Weights of a small GPT-style language model, trained from scratch on English Wikipedia.
Training: a variant of Muon for these matrices, 8257 steps.
Each number is 200 + 40 x the weight over its row's rms, rounded and kept within 0 to 999. Layers, rows and columns count from 0. The size before them is the row's rms in percent of the matrix's.

# up: layer 9 MLP up, 896x224, rms 0.0547, rows 82-141, columns 56-111
# down: layer 9 MLP down (transposed), 896x224, rms 0.036, rows 82-141, columns 56-111
up82,102,204,216,173,173,136,205,227,198,117,165,182,197,162,272,216,171,226,183,160,259,176,193,138,264,163,176,127,296,191,245,176,134,231,246,192,178,211,207,170,245,155,181,224,183,260,209,130,208,171,192,229,149,225,240,224,254
down82,097,132,205,235,197,255,186,198,172,175,111,297,202,160,211,190,188,243,163,186,295,240,201,165,186,243,185,156,191,218,152,214,228,176,139,229,241,221,178,171,211,243,202,158,235,225,255,252,224,196,144,158,204,186,161,219,286
up83,091,225,215,212,200,179,178,195,258,181,209,148,162,167,244,169,158,162,194,262,228,229,195,162,143,182,201,201,225,133,199,193,202,194,259,156,155,147,130,216,246,230,235,253,183,198,187,173,171,185,160,148,236,88,288,156,261
down83,098,216,201,159,187,231,154,193,139,133,135,176,150,196,151,204,186,174,235,273,199,253,159,158,161,201,156,219,262,251,133,165,181,193,286,109,223,247,204,269,147,147,238,192,167,215,189,230,214,120,208,141,167,132,184,210,142
up84,108,222,209,159,129,205,180,178,183,212,218,195,211,214,102,162,222,121,134,180,149,275,195,251,164,196,201,186,221,243,254,166,181,249,191,256,259,177,211,237,230,199,271,210,264,232,103,234,136,164,268,124,133,151,246,176,241
down84,104,116,156,207,168,111,290,222,215,203,165,242,201,202,218,213,229,162,154,168,166,279,195,209,190,253,258,138,185,202,243,226,174,225,163,240,169,232,132,170,243,231,151,192,231,207,228,127,213,219,172,300,195,174,208,169,161
up85,088,182,251,199,185,200,268,131,183,260,240,177,210,155,176,149,167,103,238,193,186,216,184,199,107,261,221,98,225,161,151,173,188,241,228,178,248,252,232,160,208,186,203,134,202,139,222,188,170,248,234,229,187,256,248,248,279
down85,085,211,205,204,244,191,196,251,225,151,167,162,205,192,190,133,185,186,185,213,221,180,233,207,268,212,181,230,168,207,203,221,108,149,144,148,226,233,128,185,210,165,151,197,233,153,133,213,264,145,190,221,123,207,258,203,169
up86,094,154,224,254,195,186,228,128,199,214,175,179,168,203,173,290,136,184,283,132,150,241,289,210,232,160,206,253,155,195,170,254,213,193,210,197,201,247,286,159,171,210,189,194,211,180,167,248,213,170,170,214,151,253,163,253,245
down86,094,266,256,164,134,272,233,176,194,227,207,234,210,158,219,251,174,281,171,218,273,194,197,204,192,201,155,229,283,104,220,135,163,239,143,224,165,167,181,164,169,174,173,203,201,200,161,219,195,174,212,211,246,215,206,198,252
up87,086,164,213,239,203,252,205,203,188,208,202,167,235,198,211,155,273,204,250,120,246,196,164,199,138,231,283,180,179,241,222,243,206,193,244,185,210,129,235,208,213,289,221,226,178,207,220,257,208,194,235,225,231,193,269,195,200
down87,080,209,223,194,217,220,178,152,159,157,169,133,208,163,163,142,196,198,265,190,238,133,164,254,188,193,168,152,198,235,229,188,218,232,186,178,248,240,203,147,185,258,287,165,242,229,186,224,175,213,160,151,133,150,191,277,215
up88,101,214,196,183,199,283,211,184,289,219,203,261,177,237,224,163,198,168,247,183,184,183,196,232,239,224,164,165,209,139,223,167,192,269,223,208,276,312,155,162,194,146,177,215,187,189,149,202,158,181,220,206,209,174,223,219,184
down88,109,195,185,217,275,214,181,189,199,186,264,218,160,228,250,250,213,201,293,192,193,188,208,226,236,221,205,208,147,257,219,216,134,118,93,137,161,234,152,162,169,186,180,200,185,218,186,193,161,210,155,233,174,253,176,201,198
up89,116,178,215,235,140,232,176,260,157,157,158,219,227,237,178,194,235,258,250,194,237,207,193,231,268,176,197,249,235,214,142,156,190,310,265,270,207,216,233,189,115,251,214,159,240,141,153,220,278,194,283,201,208,182,216,207,169
down89,104,241,143,224,227,207,269,111,220,193,183,195,234,166,204,275,234,218,239,154,153,227,179,235,284,241,219,179,203,196,206,121,163,202,175,214,239,164,155,223,197,165,228,257,196,166,181,149,191,169,257,278,183,226,204,243,137
up90,089,174,214,242,214,183,162,246,203,152,173,259,190,166,196,316,214,238,216,312,237,260,214,217,285,194,171,234,218,171,171,135,226,166,254,176,172,181,243,181,228,179,182,117,222,197,182,120,222,237,173,192,188,172,165,179,242
down90,087,214,180,98,156,241,199,207,130,168,247,206,252,143,201,188,207,185,194,160,177,157,194,248,257,176,159,148,176,241,236,133,241,152,133,191,185,236,153,180,198,178,216,147,185,221,185,240,194,195,230,171,234,242,230,201,232
up91,101,218,220,235,193,138,169,214,231,217,148,202,258,261,125,254,236,139,223,167,171,206,186,205,176,171,180,170,240,225,231,196,241,277,177,152,205,222,262,91,215,212,183,287,155,235,177,211,229,179,213,223,180,175,189,197,203
down91,102,153,176,224,178,149,145,150,217,183,199,258,247,180,214,227,251,196,163,148,186,227,280,145,160,297,226,189,143,164,234,204,131,235,183,168,223,206,243,170,200,176,213,175,237,132,280,122,231,208,245,243,169,170,253,247,216
up92,105,155,169,286,181,180,124,215,158,170,182,277,213,186,196,182,184,205,221,205,213,190,215,160,201,172,274,221,178,249,166,198,155,235,207,241,206,200,192,211,200,213,216,164,192,200,178,237,191,206,160,150,171,145,190,240,156
down92,099,154,150,202,194,157,114,170,211,199,232,172,190,208,139,258,217,224,217,231,185,172,146,268,220,214,172,213,158,199,190,186,222,224,184,213,165,243,197,170,220,241,170,201,131,176,192,269,208,183,148,189,198,164,240,218,263
up93,112,226,178,196,236,230,199,258,182,181,215,198,145,279,247,139,246,195,202,134,146,193,228,161,143,252,243,173,228,180,284,185,149,192,176,247,176,129,190,147,230,140,235,185,211,260,179,248,201,209,219,239,169,240,219,232,201
down93,106,186,163,170,119,149,172,242,193,231,201,213,155,145,238,187,272,193,204,275,180,170,228,206,230,193,208,200,241,213,231,264,140,218,193,237,222,208,198,193,198,280,198,172,183,157,168,190,195,194,222,242,189,184,192,243,189
up94,105,228,200,145,142,217,225,227,238,246,181,253,155,154,232,257,217,186,185,171,174,153,217,238,177,165,178,190,189,138,238,182,219,192,317,276,194,199,163,224,283,206,233,177,157,226,164,196,248,244,227,239,133,189,200,247,275
down94,101,164,135,157,238,219,211,168,151,203,232,262,274,201,198,181,283,237,239,192,199,194,183,75,193,243,194,171,244,198,180,189,219,224,165,220,234,214,162,225,114,200,182,206,174,146,159,206,176,216,186,196,196,255,252,161,212
up95,087,204,114,192,148,146,179,171,212,236,166,224,206,252,212,227,169,115,183,178,160,207,242,230,241,127,126,210,264,208,84,175,129,195,172,265,175,134,169,218,204,162,176,150,216,128,144,182,241,185,206,243,213,160,230,179,218
down95,094,272,213,185,179,188,211,166,202,289,165,231,179,213,163,230,181,221,306,209,189,136,281,165,163,192,214,205,149,235,148,162,259,180,187,152,209,245,166,165,237,207,152,224,148,189,206,150,252,179,212,233,123,283,276,191,165
up96,085,260,193,171,294,287,163,233,180,186,223,196,198,105,146,234,243,246,220,162,297,153,240,189,249,181,172,214,220,229,244,282,151,254,177,267,239,204,209,211,221,252,197,130,187,214,222,255,177,186,234,215,154,246,243,203,171
down96,077,224,168,130,153,260,248,155,203,184,178,192,137,186,195,209,215,201,244,154,223,169,233,200,199,134,192,147,154,207,201,184,179,137,230,242,238,238,93,229,226,125,148,206,243,263,193,257,152,98,167,198,159,164,246,221,179
up97,092,240,228,173,208,156,211,214,206,154,236,243,230,126,183,288,217,188,309,157,177,160,237,145,145,198,329,145,239,181,193,153,200,207,201,209,298,204,230,234,194,227,182,268,210,243,182,208,224,182,179,212,208,194,200,195,195
down97,093,180,251,284,205,199,200,224,191,157,189,213,228,154,250,164,308,257,184,211,217,161,171,212,192,160,226,256,134,258,159,141,200,170,248,238,217,246,199,164,127,161,174,211,213,195,191,147,178,138,252,179,146,220,206,212,193
up98,109,190,213,184,198,137,172,208,142,160,183,168,204,279,158,183,241,279,223,299,228,187,204,176,223,219,164,164,266,218,240,252,160,227,250,169,167,255,225,138,211,234,201,208,178,102,222,234,199,191,155,214,95,231,256,214,209
down98,093,170,287,199,175,239,155,169,219,170,218,201,239,184,190,286,257,203,145,195,237,131,232,176,270,155,198,174,213,158,146,201,176,244,228,204,181,219,217,206,194,142,217,175,154,243,235,116,210,216,237,147,196,152,164,217,234
up99,105,113,197,228,179,191,188,202,246,140,162,154,198,241,262,147,167,270,209,221,141,147,253,335,182,227,246,244,217,221,187,191,142,174,225,191,224,172,228,189,188,159,197,264,188,318,235,220,176,202,130,179,144,141,211,210,242
down99,099,79,278,254,200,168,170,275,216,160,179,148,178,249,263,205,146,148,180,231,234,250,241,222,140,245,238,188,94,188,226,214,200,183,205,197,203,129,217,265,168,156,238,177,162,193,247,239,220,178,175,193,219,169,252,193,214
up100,103,218,228,257,262,219,269,168,195,161,225,183,256,189,151,229,251,241,166,148,221,195,155,230,215,225,191,182,195,193,184,236,151,191,214,165,273,244,203,228,172,208,127,156,138,199,176,132,187,261,191,150,191,198,233,183,185
down100,100,217,213,149,261,148,193,255,267,176,178,152,150,235,223,198,156,220,196,173,161,171,226,136,150,195,135,176,167,246,192,185,204,168,133,238,175,230,212,256,199,263,200,172,152,190,306,160,186,262,164,164,152,181,210,190,232
up101,096,184,155,260,188,179,199,214,128,150,156,256,174,235,190,196,194,195,197,205,247,247,179,225,200,233,200,224,259,159,146,195,221,222,252,149,214,253,192,267,318,259,230,228,241,177,163,172,162,162,210,230,184,176,280,192,183
down101,097,93,153,179,176,157,198,192,261,235,171,263,233,270,151,208,211,248,192,222,269,222,205,157,187,184,220,174,134,255,242,196,211,172,148,260,188,235,166,137,155,155,104,139,246,290,244,279,175,163,166,216,257,183,125,251,207
up102,086,150,213,147,205,196,158,226,186,230,185,162,246,170,175,166,237,240,190,229,147,172,143,156,232,225,207,269,247,167,248,123,207,223,164,238,220,229,249,255,185,176,107,233,236,217,246,176,248,206,227,176,209,233,287,157,199
down102,087,233,248,170,229,174,215,225,209,184,160,232,213,193,163,183,215,190,175,187,200,219,171,191,153,211,99,186,204,263,190,184,172,240,238,211,125,167,218,202,186,162,180,157,215,234,63,213,173,199,136,168,211,261,159,174,160
up103,093,180,236,240,238,214,196,159,211,177,261,222,273,206,196,187,200,242,322,194,119,238,184,129,129,185,226,176,116,206,189,132,196,209,208,205,164,188,220,165,163,202,183,248,228,141,183,217,188,207,259,113,175,214,266,212,224
down103,095,255,205,201,191,239,147,250,161,229,239,196,245,245,176,212,223,146,260,113,230,211,175,191,213,181,214,198,126,173,180,190,149,239,218,158,271,253,228,280,170,244,187,158,173,168,155,231,143,203,140,201,231,215,189,214,143
up104,092,195,298,256,241,164,202,174,156,183,132,224,159,114,216,182,184,169,161,133,252,179,220,144,200,236,147,215,151,246,180,243,158,149,200,197,227,214,220,211,110,219,81,194,314,272,198,164,152,153,151,157,274,193,161,152,175
down104,095,194,157,270,148,222,170,253,170,290,236,154,148,148,264,224,191,195,210,170,148,176,172,254,212,172,150,184,242,186,119,111,240,219,160,170,207,202,220,148,225,254,284,213,230,118,180,135,211,242,149,180,204,209,221,252,230
up105,113,161,264,176,228,228,233,211,238,162,221,132,173,229,205,261,187,272,127,241,105,169,183,196,178,195,153,179,243,135,178,121,179,225,128,229,188,158,207,261,161,269,251,208,173,241,253,217,166,197,269,206,216,152,191,219,213
down105,111,184,183,246,178,179,221,165,117,151,190,214,245,149,180,161,217,156,172,240,173,199,214,187,132,183,248,268,227,237,229,281,236,178,227,144,226,259,222,184,256,192,169,200,212,197,128,228,237,203,227,175,171,153,130,145,185
up106,129,217,195,141,185,259,223,292,195,251,221,141,213,235,210,189,300,209,236,237,232,173,156,133,222,197,163,189,253,171,238,255,168,215,138,250,204,210,208,159,265,261,181,168,204,233,229,243,171,261,212,241,253,191,223,254,187
down106,123,193,190,215,215,266,228,214,212,198,270,238,225,176,252,234,204,190,230,253,198,202,182,202,258,191,169,188,204,162,262,172,166,164,144,196,155,205,235,244,288,213,214,172,205,269,282,246,202,239,234,221,202,184,220,257,236
up107,123,219,187,277,207,128,179,178,131,237,213,207,212,182,194,210,139,245,233,254,270,173,237,154,251,171,168,266,186,177,147,198,186,251,189,192,233,206,249,199,167,195,116,211,243,163,234,229,208,156,256,130,182,110,254,187,214
down107,133,198,183,244,170,135,230,214,149,131,231,206,285,210,241,224,235,253,216,199,195,160,187,150,175,219,132,251,193,265,205,215,167,203,186,190,202,194,261,207,173,250,219,134,108,235,262,127,197,154,210,198,248,214,264,176,246
up108,104,289,199,217,145,246,192,213,172,247,210,175,222,192,160,196,181,201,181,240,130,180,174,277,179,192,251,181,119,197,265,213,208,162,170,211,233,214,126,189,180,204,193,221,235,243,183,217,171,233,186,245,189,190,175,140,195
down108,104,252,320,191,199,205,195,208,223,181,178,170,245,155,205,178,251,258,250,166,190,269,189,134,183,199,203,164,103,189,251,178,154,139,188,181,178,244,150,172,202,189,172,151,211,189,275,226,246,133,212,226,191,221,253,136,141
up109,090,140,189,173,181,197,133,181,155,174,170,203,217,168,240,215,162,260,271,213,223,213,242,198,215,222,246,105,203,241,232,215,210,190,207,228,180,226,227,258,203,187,265,208,235,135,176,186,172,196,222,187,167,229,155,216,174
down109,090,233,172,101,115,181,212,169,217,267,185,225,168,151,132,208,238,194,187,142,250,187,219,195,189,206,245,261,139,236,155,166,248,162,133,229,230,141,201,158,168,211,203,203,213,175,147,187,157,185,154,238,240,207,238,192,175
up110,094,206,204,164,249,232,117,193,210,202,107,225,176,204,234,226,181,201,125,92,215,186,221,227,212,193,293,211,153,185,119,170,230,209,214,251,159,229,161,199,200,235,196,237,166,288,155,219,130,211,231,266,235,215,181,78,173
down110,095,164,219,200,181,167,266,173,195,167,247,252,239,198,266,233,279,62,152,200,117,192,183,242,171,263,178,258,161,126,199,198,193,157,181,122,235,154,191,186,232,229,244,240,251,201,228,121,188,170,220,234,237,148,189,177,195
up111,109,159,184,108,148,238,160,235,228,163,200,180,230,227,139,253,257,243,225,177,140,243,195,204,195,231,213,131,226,204,186,189,163,153,282,244,119,221,156,193,200,148,193,259,129,218,167,245,186,186,181,248,136,238,222,176,183
down111,118,264,223,247,236,176,138,178,170,177,157,194,158,179,223,219,149,224,174,201,281,150,226,255,213,155,123,202,267,174,250,118,187,250,198,173,191,176,227,156,213,267,133,156,137,180,295,196,210,226,216,144,269,143,229,234,164
up112,086,172,353,213,213,163,197,186,179,118,240,156,143,123,198,209,156,205,244,162,171,176,200,239,199,154,182,245,184,186,263,196,236,287,206,204,218,163,188,156,220,282,193,197,202,224,190,238,155,236,191,261,226,210,169,183,215
down112,095,143,205,191,207,216,172,201,156,206,240,175,235,203,237,161,213,178,214,126,184,143,217,201,191,151,162,215,199,232,147,175,218,264,263,193,162,267,197,265,248,204,210,239,184,208,177,246,180,195,183,204,247,117,178,197,173
up113,096,244,229,186,93,170,170,262,174,221,188,235,147,254,129,274,167,165,190,240,213,136,165,316,163,159,215,275,230,207,191,137,180,157,222,203,179,156,219,231,256,167,269,282,138,208,194,205,128,180,285,170,173,132,112,228,204
down113,109,210,136,183,216,197,194,230,189,217,164,192,211,197,200,189,328,193,144,248,244,234,184,201,201,189,207,240,233,261,197,196,197,239,166,159,178,243,197,185,209,144,222,177,256,233,217,122,228,192,254,202,178,219,206,167,214
up114,110,307,167,264,244,226,175,122,225,211,187,210,224,184,172,256,180,166,210,180,192,229,194,195,174,195,229,122,167,175,225,217,171,151,185,170,123,213,151,114,176,174,222,169,215,226,179,162,153,183,178,194,228,222,232,225,187
down114,095,185,269,210,172,251,200,268,268,190,138,237,193,190,212,263,157,188,196,191,213,214,235,181,122,155,203,148,184,156,227,203,262,186,170,179,163,173,192,246,231,226,147,191,250,222,196,275,142,205,163,204,233,228,163,204,240
up115,098,233,240,276,251,184,106,216,205,142,117,158,230,255,146,183,228,207,182,229,196,87,194,199,174,171,165,223,143,202,202,247,172,208,186,258,218,150,197,204,184,182,201,259,122,189,200,279,181,192,188,221,214,177,235,231,241
down115,099,227,185,223,147,235,257,202,149,230,171,161,202,293,197,137,260,194,215,180,225,203,163,193,232,130,207,175,152,251,273,202,153,229,219,216,201,171,211,156,237,174,164,226,232,196,187,182,162,232,231,145,166,225,171,120,235
up116,103,216,194,167,151,152,205,263,166,260,245,158,179,201,211,242,262,203,170,217,213,171,163,261,220,153,179,166,190,217,204,180,191,223,210,261,126,178,218,227,249,218,230,168,231,211,214,193,222,179,152,165,170,186,292,181,168
down116,105,195,232,178,195,211,157,195,174,127,138,229,198,228,249,201,174,264,224,207,181,245,235,184,171,219,224,176,142,138,199,207,207,188,234,168,229,227,180,134,236,162,172,222,140,233,220,121,220,174,237,235,119,209,248,263,175
up117,103,230,142,196,197,173,177,120,159,146,236,205,202,230,222,289,224,175,161,217,178,192,214,174,186,202,136,176,235,259,183,166,209,259,187,268,194,165,114,280,195,240,127,189,211,300,114,227,225,171,240,254,145,225,290,148,235
down117,101,230,204,138,282,187,266,181,209,138,224,251,178,261,231,177,239,166,253,202,228,200,197,223,200,251,207,175,228,228,218,122,249,221,120,221,197,135,197,213,151,259,204,113,169,255,173,206,213,189,148,209,207,217,300,227,195
up118,088,261,257,219,134,180,257,142,161,202,194,229,203,198,122,187,162,196,245,253,209,162,228,119,206,198,180,235,156,173,139,230,169,185,190,132,144,190,268,185,154,217,144,201,226,218,187,167,174,206,233,213,148,198,242,235,259
down118,086,195,184,181,303,259,249,257,259,207,163,200,225,233,146,250,235,179,256,193,231,183,258,210,186,184,209,205,181,246,168,137,224,246,300,159,161,216,151,191,134,189,173,237,216,168,111,178,219,221,241,214,200,170,226,206,214
up119,093,82,210,184,190,239,133,186,201,261,205,185,188,223,233,176,181,205,211,256,206,195,214,189,178,238,214,257,243,187,240,183,238,163,247,236,223,181,226,210,193,276,149,190,212,203,235,166,224,226,190,256,183,175,161,255,194
down119,095,242,200,178,160,220,228,200,180,207,205,269,249,226,257,191,159,232,194,217,163,186,190,218,190,142,205,182,137,239,203,153,137,146,203,161,176,260,149,158,149,169,330,256,209,211,214,178,207,172,253,141,198,163,184,150,190
up120,107,157,194,215,213,172,180,254,253,189,255,213,185,163,267,205,159,234,116,174,229,160,141,159,205,213,209,242,197,107,232,240,243,230,253,198,174,172,155,136,221,213,167,241,243,272,212,242,215,240,216,123,187,202,196,163,242
down120,113,170,211,218,288,285,242,262,295,223,231,141,211,257,226,202,232,234,254,217,234,241,279,185,198,173,163,173,247,185,161,126,216,236,199,184,212,135,157,189,98,243,183,191,213,194,229,130,153,220,219,181,229,234,236,221,166
up121,098,180,202,187,177,197,209,178,168,195,178,191,234,282,180,214,175,261,204,127,264,229,226,150,166,240,170,233,176,216,140,221,131,222,188,181,225,172,263,195,165,293,251,173,179,200,215,110,210,241,201,228,121,212,206,218,192
down121,101,244,233,190,208,175,234,200,272,289,165,147,189,222,183,251,153,253,159,223,187,168,247,226,171,195,225,264,223,243,179,197,162,241,212,217,179,201,278,186,184,135,177,205,157,167,235,151,190,196,205,202,191,188,268,145,150
up122,111,182,145,208,142,261,177,164,115,176,113,178,255,219,167,243,260,280,219,177,160,219,232,193,144,247,227,178,263,177,182,153,194,260,152,190,161,230,251,194,212,185,186,165,199,229,136,203,252,270,174,225,157,224,229,197,264
down122,119,176,254,189,177,262,252,177,152,217,229,255,194,184,176,199,239,153,188,188,266,201,144,136,171,189,175,247,170,170,183,196,161,115,181,224,139,208,170,188,243,205,185,229,218,203,240,208,203,183,212,246,322,163,169,251,205
up123,095,109,177,178,136,267,180,181,208,263,252,201,126,255,195,196,212,157,167,208,172,201,159,210,240,226,229,169,247,174,172,198,183,266,233,133,214,208,137,213,205,203,224,276,173,228,190,292,162,184,209,191,237,264,204,236,123
down123,097,230,210,183,205,203,190,257,253,205,143,156,183,193,274,162,239,189,171,344,165,274,200,222,286,236,230,169,223,234,185,98,209,182,144,174,199,157,207,230,158,195,137,175,264,209,270,219,214,164,194,165,246,205,283,188,233
up124,110,244,192,192,228,199,221,285,320,173,228,207,246,233,151,207,216,210,152,175,204,171,158,240,248,167,150,204,141,215,167,200,182,215,192,171,189,188,221,247,210,171,279,194,181,228,254,235,193,150,190,140,184,207,243,233,145
down124,101,196,223,255,210,157,203,272,181,143,228,166,186,206,222,187,193,224,212,205,158,230,183,231,175,200,236,204,150,249,219,170,205,222,225,241,240,145,192,179,178,201,153,244,257,178,173,240,189,206,234,212,295,191,188,254,215
up125,086,257,176,229,253,199,241,267,158,173,216,175,157,245,190,257,208,213,168,168,169,151,220,202,193,220,126,195,149,164,184,276,184,231,158,198,180,149,217,141,231,215,183,168,164,249,158,183,213,191,166,202,233,226,162,223,214
down125,091,219,199,187,199,181,182,187,151,149,153,211,138,222,253,228,223,184,138,220,167,83,219,168,184,158,195,152,189,143,231,200,154,186,220,187,242,179,156,196,189,140,286,211,238,264,117,168,207,201,207,196,145,224,198,189,219
up126,124,275,230,199,229,201,173,213,179,196,239,142,217,150,242,239,167,244,209,219,149,174,201,169,208,208,184,200,279,182,193,226,202,119,191,218,215,225,225,191,199,231,239,236,221,315,140,265,223,143,250,182,135,192,99,206,217
down126,116,209,223,175,159,201,188,224,197,228,271,195,197,221,137,135,187,133,212,150,192,203,205,199,164,245,210,235,186,128,134,192,144,214,250,222,267,173,198,241,213,225,204,175,167,213,187,229,166,243,214,145,155,204,216,141,228
up127,090,270,266,251,150,261,252,126,189,231,157,192,134,155,117,282,229,174,220,160,195,174,141,216,218,179,242,131,199,243,246,257,154,190,223,241,153,205,223,234,216,185,156,211,208,221,209,256,200,245,164,96,153,159,158,203,175
down127,101,148,170,163,176,199,232,259,171,162,130,140,196,254,212,269,269,132,176,247,246,207,274,258,231,186,202,227,181,201,232,84,181,108,179,200,293,213,243,204,220,195,241,190,229,201,254,212,200,201,178,172,187,218,227,174,163
up128,104,163,226,240,161,150,130,218,220,210,188,204,182,169,249,243,193,217,152,183,224,181,196,223,203,251,231,274,217,202,178,145,195,134,161,200,212,218,131,262,210,199,166,237,162,172,138,197,233,205,147,200,167,209,230,258,169
down128,094,201,223,91,169,235,247,212,238,158,177,196,217,178,300,111,182,189,225,274,259,178,193,236,221,215,186,213,247,271,168,122,208,272,193,203,100,217,261,204,154,173,252,195,184,214,204,136,151,194,184,231,186,149,116,240,224
up129,109,259,137,249,228,129,200,131,248,186,229,203,172,196,180,222,154,181,181,278,275,128,289,197,221,164,172,273,194,147,187,159,193,296,171,173,216,166,240,196,230,185,207,239,162,213,213,233,148,201,216,221,240,181,178,182,229
down129,114,228,247,179,117,274,177,317,220,268,219,196,183,288,192,185,182,137,227,191,136,253,236,226,203,239,156,150,162,246,209,206,244,140,234,247,197,142,213,147,217,217,161,178,185,186,234,228,196,223,143,278,170,232,188,200,251
up130,102,222,176,204,226,236,245,197,249,304,211,196,171,162,158,207,187,188,210,242,175,172,223,204,167,184,149,178,198,257,218,183,265,208,146,237,212,133,229,196,214,209,179,270,154,209,152,157,232,220,251,160,132,202,234,230,181
down130,105,223,324,242,283,133,246,265,265,225,242,207,181,200,198,252,213,200,121,171,224,149,172,237,221,249,227,211,204,305,183,245,270,157,206,205,194,123,213,235,210,288,196,257,172,199,210,178,258,169,226,171,222,171,117,197,225
up131,098,260,270,203,135,224,230,155,178,218,195,97,152,178,147,127,144,233,180,215,183,231,202,224,204,178,143,152,195,192,142,221,140,144,198,255,215,199,210,176,259,240,260,180,205,138,205,170,213,204,229,138,180,183,208,234,156
down131,097,167,206,213,133,185,218,208,197,192,295,184,184,227,247,197,215,278,173,229,206,254,249,181,211,254,239,240,193,237,260,183,278,118,192,175,229,182,143,226,213,187,199,275,221,189,196,183,148,171,243,195,313,241,129,192,230
up132,092,209,270,169,113,204,260,157,183,243,185,148,206,181,147,155,217,255,160,151,193,231,239,158,232,134,234,191,196,201,161,159,179,187,154,203,173,253,202,277,183,146,202,230,234,149,193,239,167,179,204,243,206,132,190,222,192
down132,094,179,235,198,148,215,239,187,159,205,288,188,198,201,176,157,227,165,167,234,188,224,168,256,234,184,171,205,184,200,201,226,275,154,166,145,183,241,182,156,254,112,223,165,223,170,254,184,160,191,172,181,274,174,201,265,199
up133,104,257,271,228,198,200,215,195,275,187,227,174,229,117,176,242,155,184,181,211,246,231,205,218,250,199,231,251,160,217,121,220,185,138,127,224,240,195,131,206,175,197,153,255,160,271,201,206,146,167,177,181,180,203,175,228,167
down133,097,208,253,185,181,176,139,257,218,167,210,165,167,229,209,223,147,226,236,169,282,252,186,169,217,212,189,277,236,182,119,215,295,208,221,198,231,248,166,210,171,249,161,226,218,263,154,189,145,190,254,184,179,235,152,119,237
up134,103,226,229,214,248,223,172,257,249,208,156,162,208,166,293,155,215,214,224,155,163,236,153,217,217,221,189,148,252,157,142,262,172,206,255,167,140,180,213,150,211,166,226,106,197,189,217,214,204,177,173,242,115,161,234,226,196
down134,100,179,157,206,176,232,251,184,169,166,219,181,213,195,127,192,181,219,251,268,162,156,242,155,155,246,200,196,297,215,209,278,218,206,182,208,191,247,182,179,185,294,205,189,248,231,197,268,150,212,213,204,205,260,201,211,242
up135,092,249,187,241,244,160,211,253,248,222,176,175,175,191,171,214,211,227,205,173,174,169,148,177,174,237,163,195,223,269,209,170,194,207,284,130,229,185,226,225,190,193,217,165,250,199,251,241,153,187,179,163,127,131,186,273,153
down135,102,222,221,188,238,156,231,261,181,226,221,170,170,170,249,204,198,282,203,131,268,160,252,168,228,266,170,300,162,198,205,184,215,140,216,181,239,210,150,198,222,272,214,136,145,236,193,223,192,146,141,224,147,227,110,175,195
up136,106,188,157,200,160,169,162,188,191,278,124,193,181,171,179,187,227,221,223,232,241,230,225,247,270,172,81,175,217,220,219,184,162,182,210,208,219,229,189,165,162,271,184,153,175,175,203,146,153,162,148,219,151,133,198,149,198
down136,102,247,163,170,256,219,201,120,104,148,226,195,269,256,105,225,160,203,161,160,182,219,261,148,219,119,234,211,210,171,199,194,258,194,156,238,249,105,254,289,211,153,143,239,212,180,135,157,249,142,248,177,222,199,166,236,249
up137,092,178,131,252,155,192,234,155,234,152,223,238,186,187,188,215,199,213,244,223,220,160,238,153,172,224,165,163,180,200,177,240,135,233,229,234,182,219,260,218,218,209,223,189,226,254,235,205,138,187,216,224,189,235,155,196,157
down137,098,189,191,225,104,271,203,155,246,203,250,213,183,175,180,181,218,173,177,219,204,214,183,220,249,211,201,237,155,163,222,191,195,163,241,208,209,149,180,206,190,200,207,180,274,186,216,165,133,189,198,133,133,194,221,251,161
up138,105,217,156,190,195,286,263,183,168,200,162,213,142,216,188,220,159,226,207,185,193,180,189,130,172,273,122,237,212,300,208,165,205,153,205,252,169,206,233,192,169,239,270,194,212,255,201,225,126,158,219,203,241,186,197,260,180
down138,105,172,188,196,173,235,202,193,222,207,187,190,239,182,217,164,236,176,262,228,199,96,281,189,217,130,205,181,275,182,198,135,188,187,148,253,164,232,162,236,290,230,198,249,143,208,179,244,266,224,184,203,205,224,180,167,185
up139,097,165,154,191,194,187,179,210,213,189,189,214,192,275,147,253,123,152,254,252,139,141,174,175,203,132,152,223,229,148,210,231,193,197,218,207,269,199,252,261,208,292,273,145,178,226,149,220,222,169,165,161,147,138,232,215,229
down139,106,184,191,204,176,190,204,191,204,179,196,183,215,220,155,206,172,151,190,156,276,186,188,167,241,239,208,244,228,170,231,243,240,232,211,282,216,213,207,158,228,140,217,179,208,217,225,151,247,127,160,129,123,170,287,272,188
up140,082,224,219,278,286,221,196,150,327,211,129,205,198,95,192,205,231,250,238,194,80,234,217,225,127,178,219,228,149,207,216,275,240,218,228,191,240,125,197,179,176,130,175,155,101,209,187,219,219,191,237,191,283,215,173,173,249
down140,088,172,175,206,205,178,231,157,248,164,150,187,253,123,225,162,228,244,177,171,124,209,218,236,104,230,220,229,216,147,278,155,191,255,221,211,220,200,178,297,184,133,224,162,221,214,102,197,208,113,216,141,166,159,165,186,213
up141,104,239,176,247,117,229,195,279,187,178,214,196,185,200,233,176,177,213,190,175,168,182,135,215,183,225,175,220,198,213,189,176,162,210,181,170,210,171,203,155,224,145,225,128,192,294,179,295,174,145,234,178,154,209,181,180,111
down141,099,212,195,160,177,163,145,205,213,244,177,120,166,265,194,191,237,161,176,187,207,260,231,180,186,192,146,128,203,234,185,157,230,172,154,206,225,279,254,220,182,246,255,242,182,237,230,227,180,213,214,248,108,218,241,214,140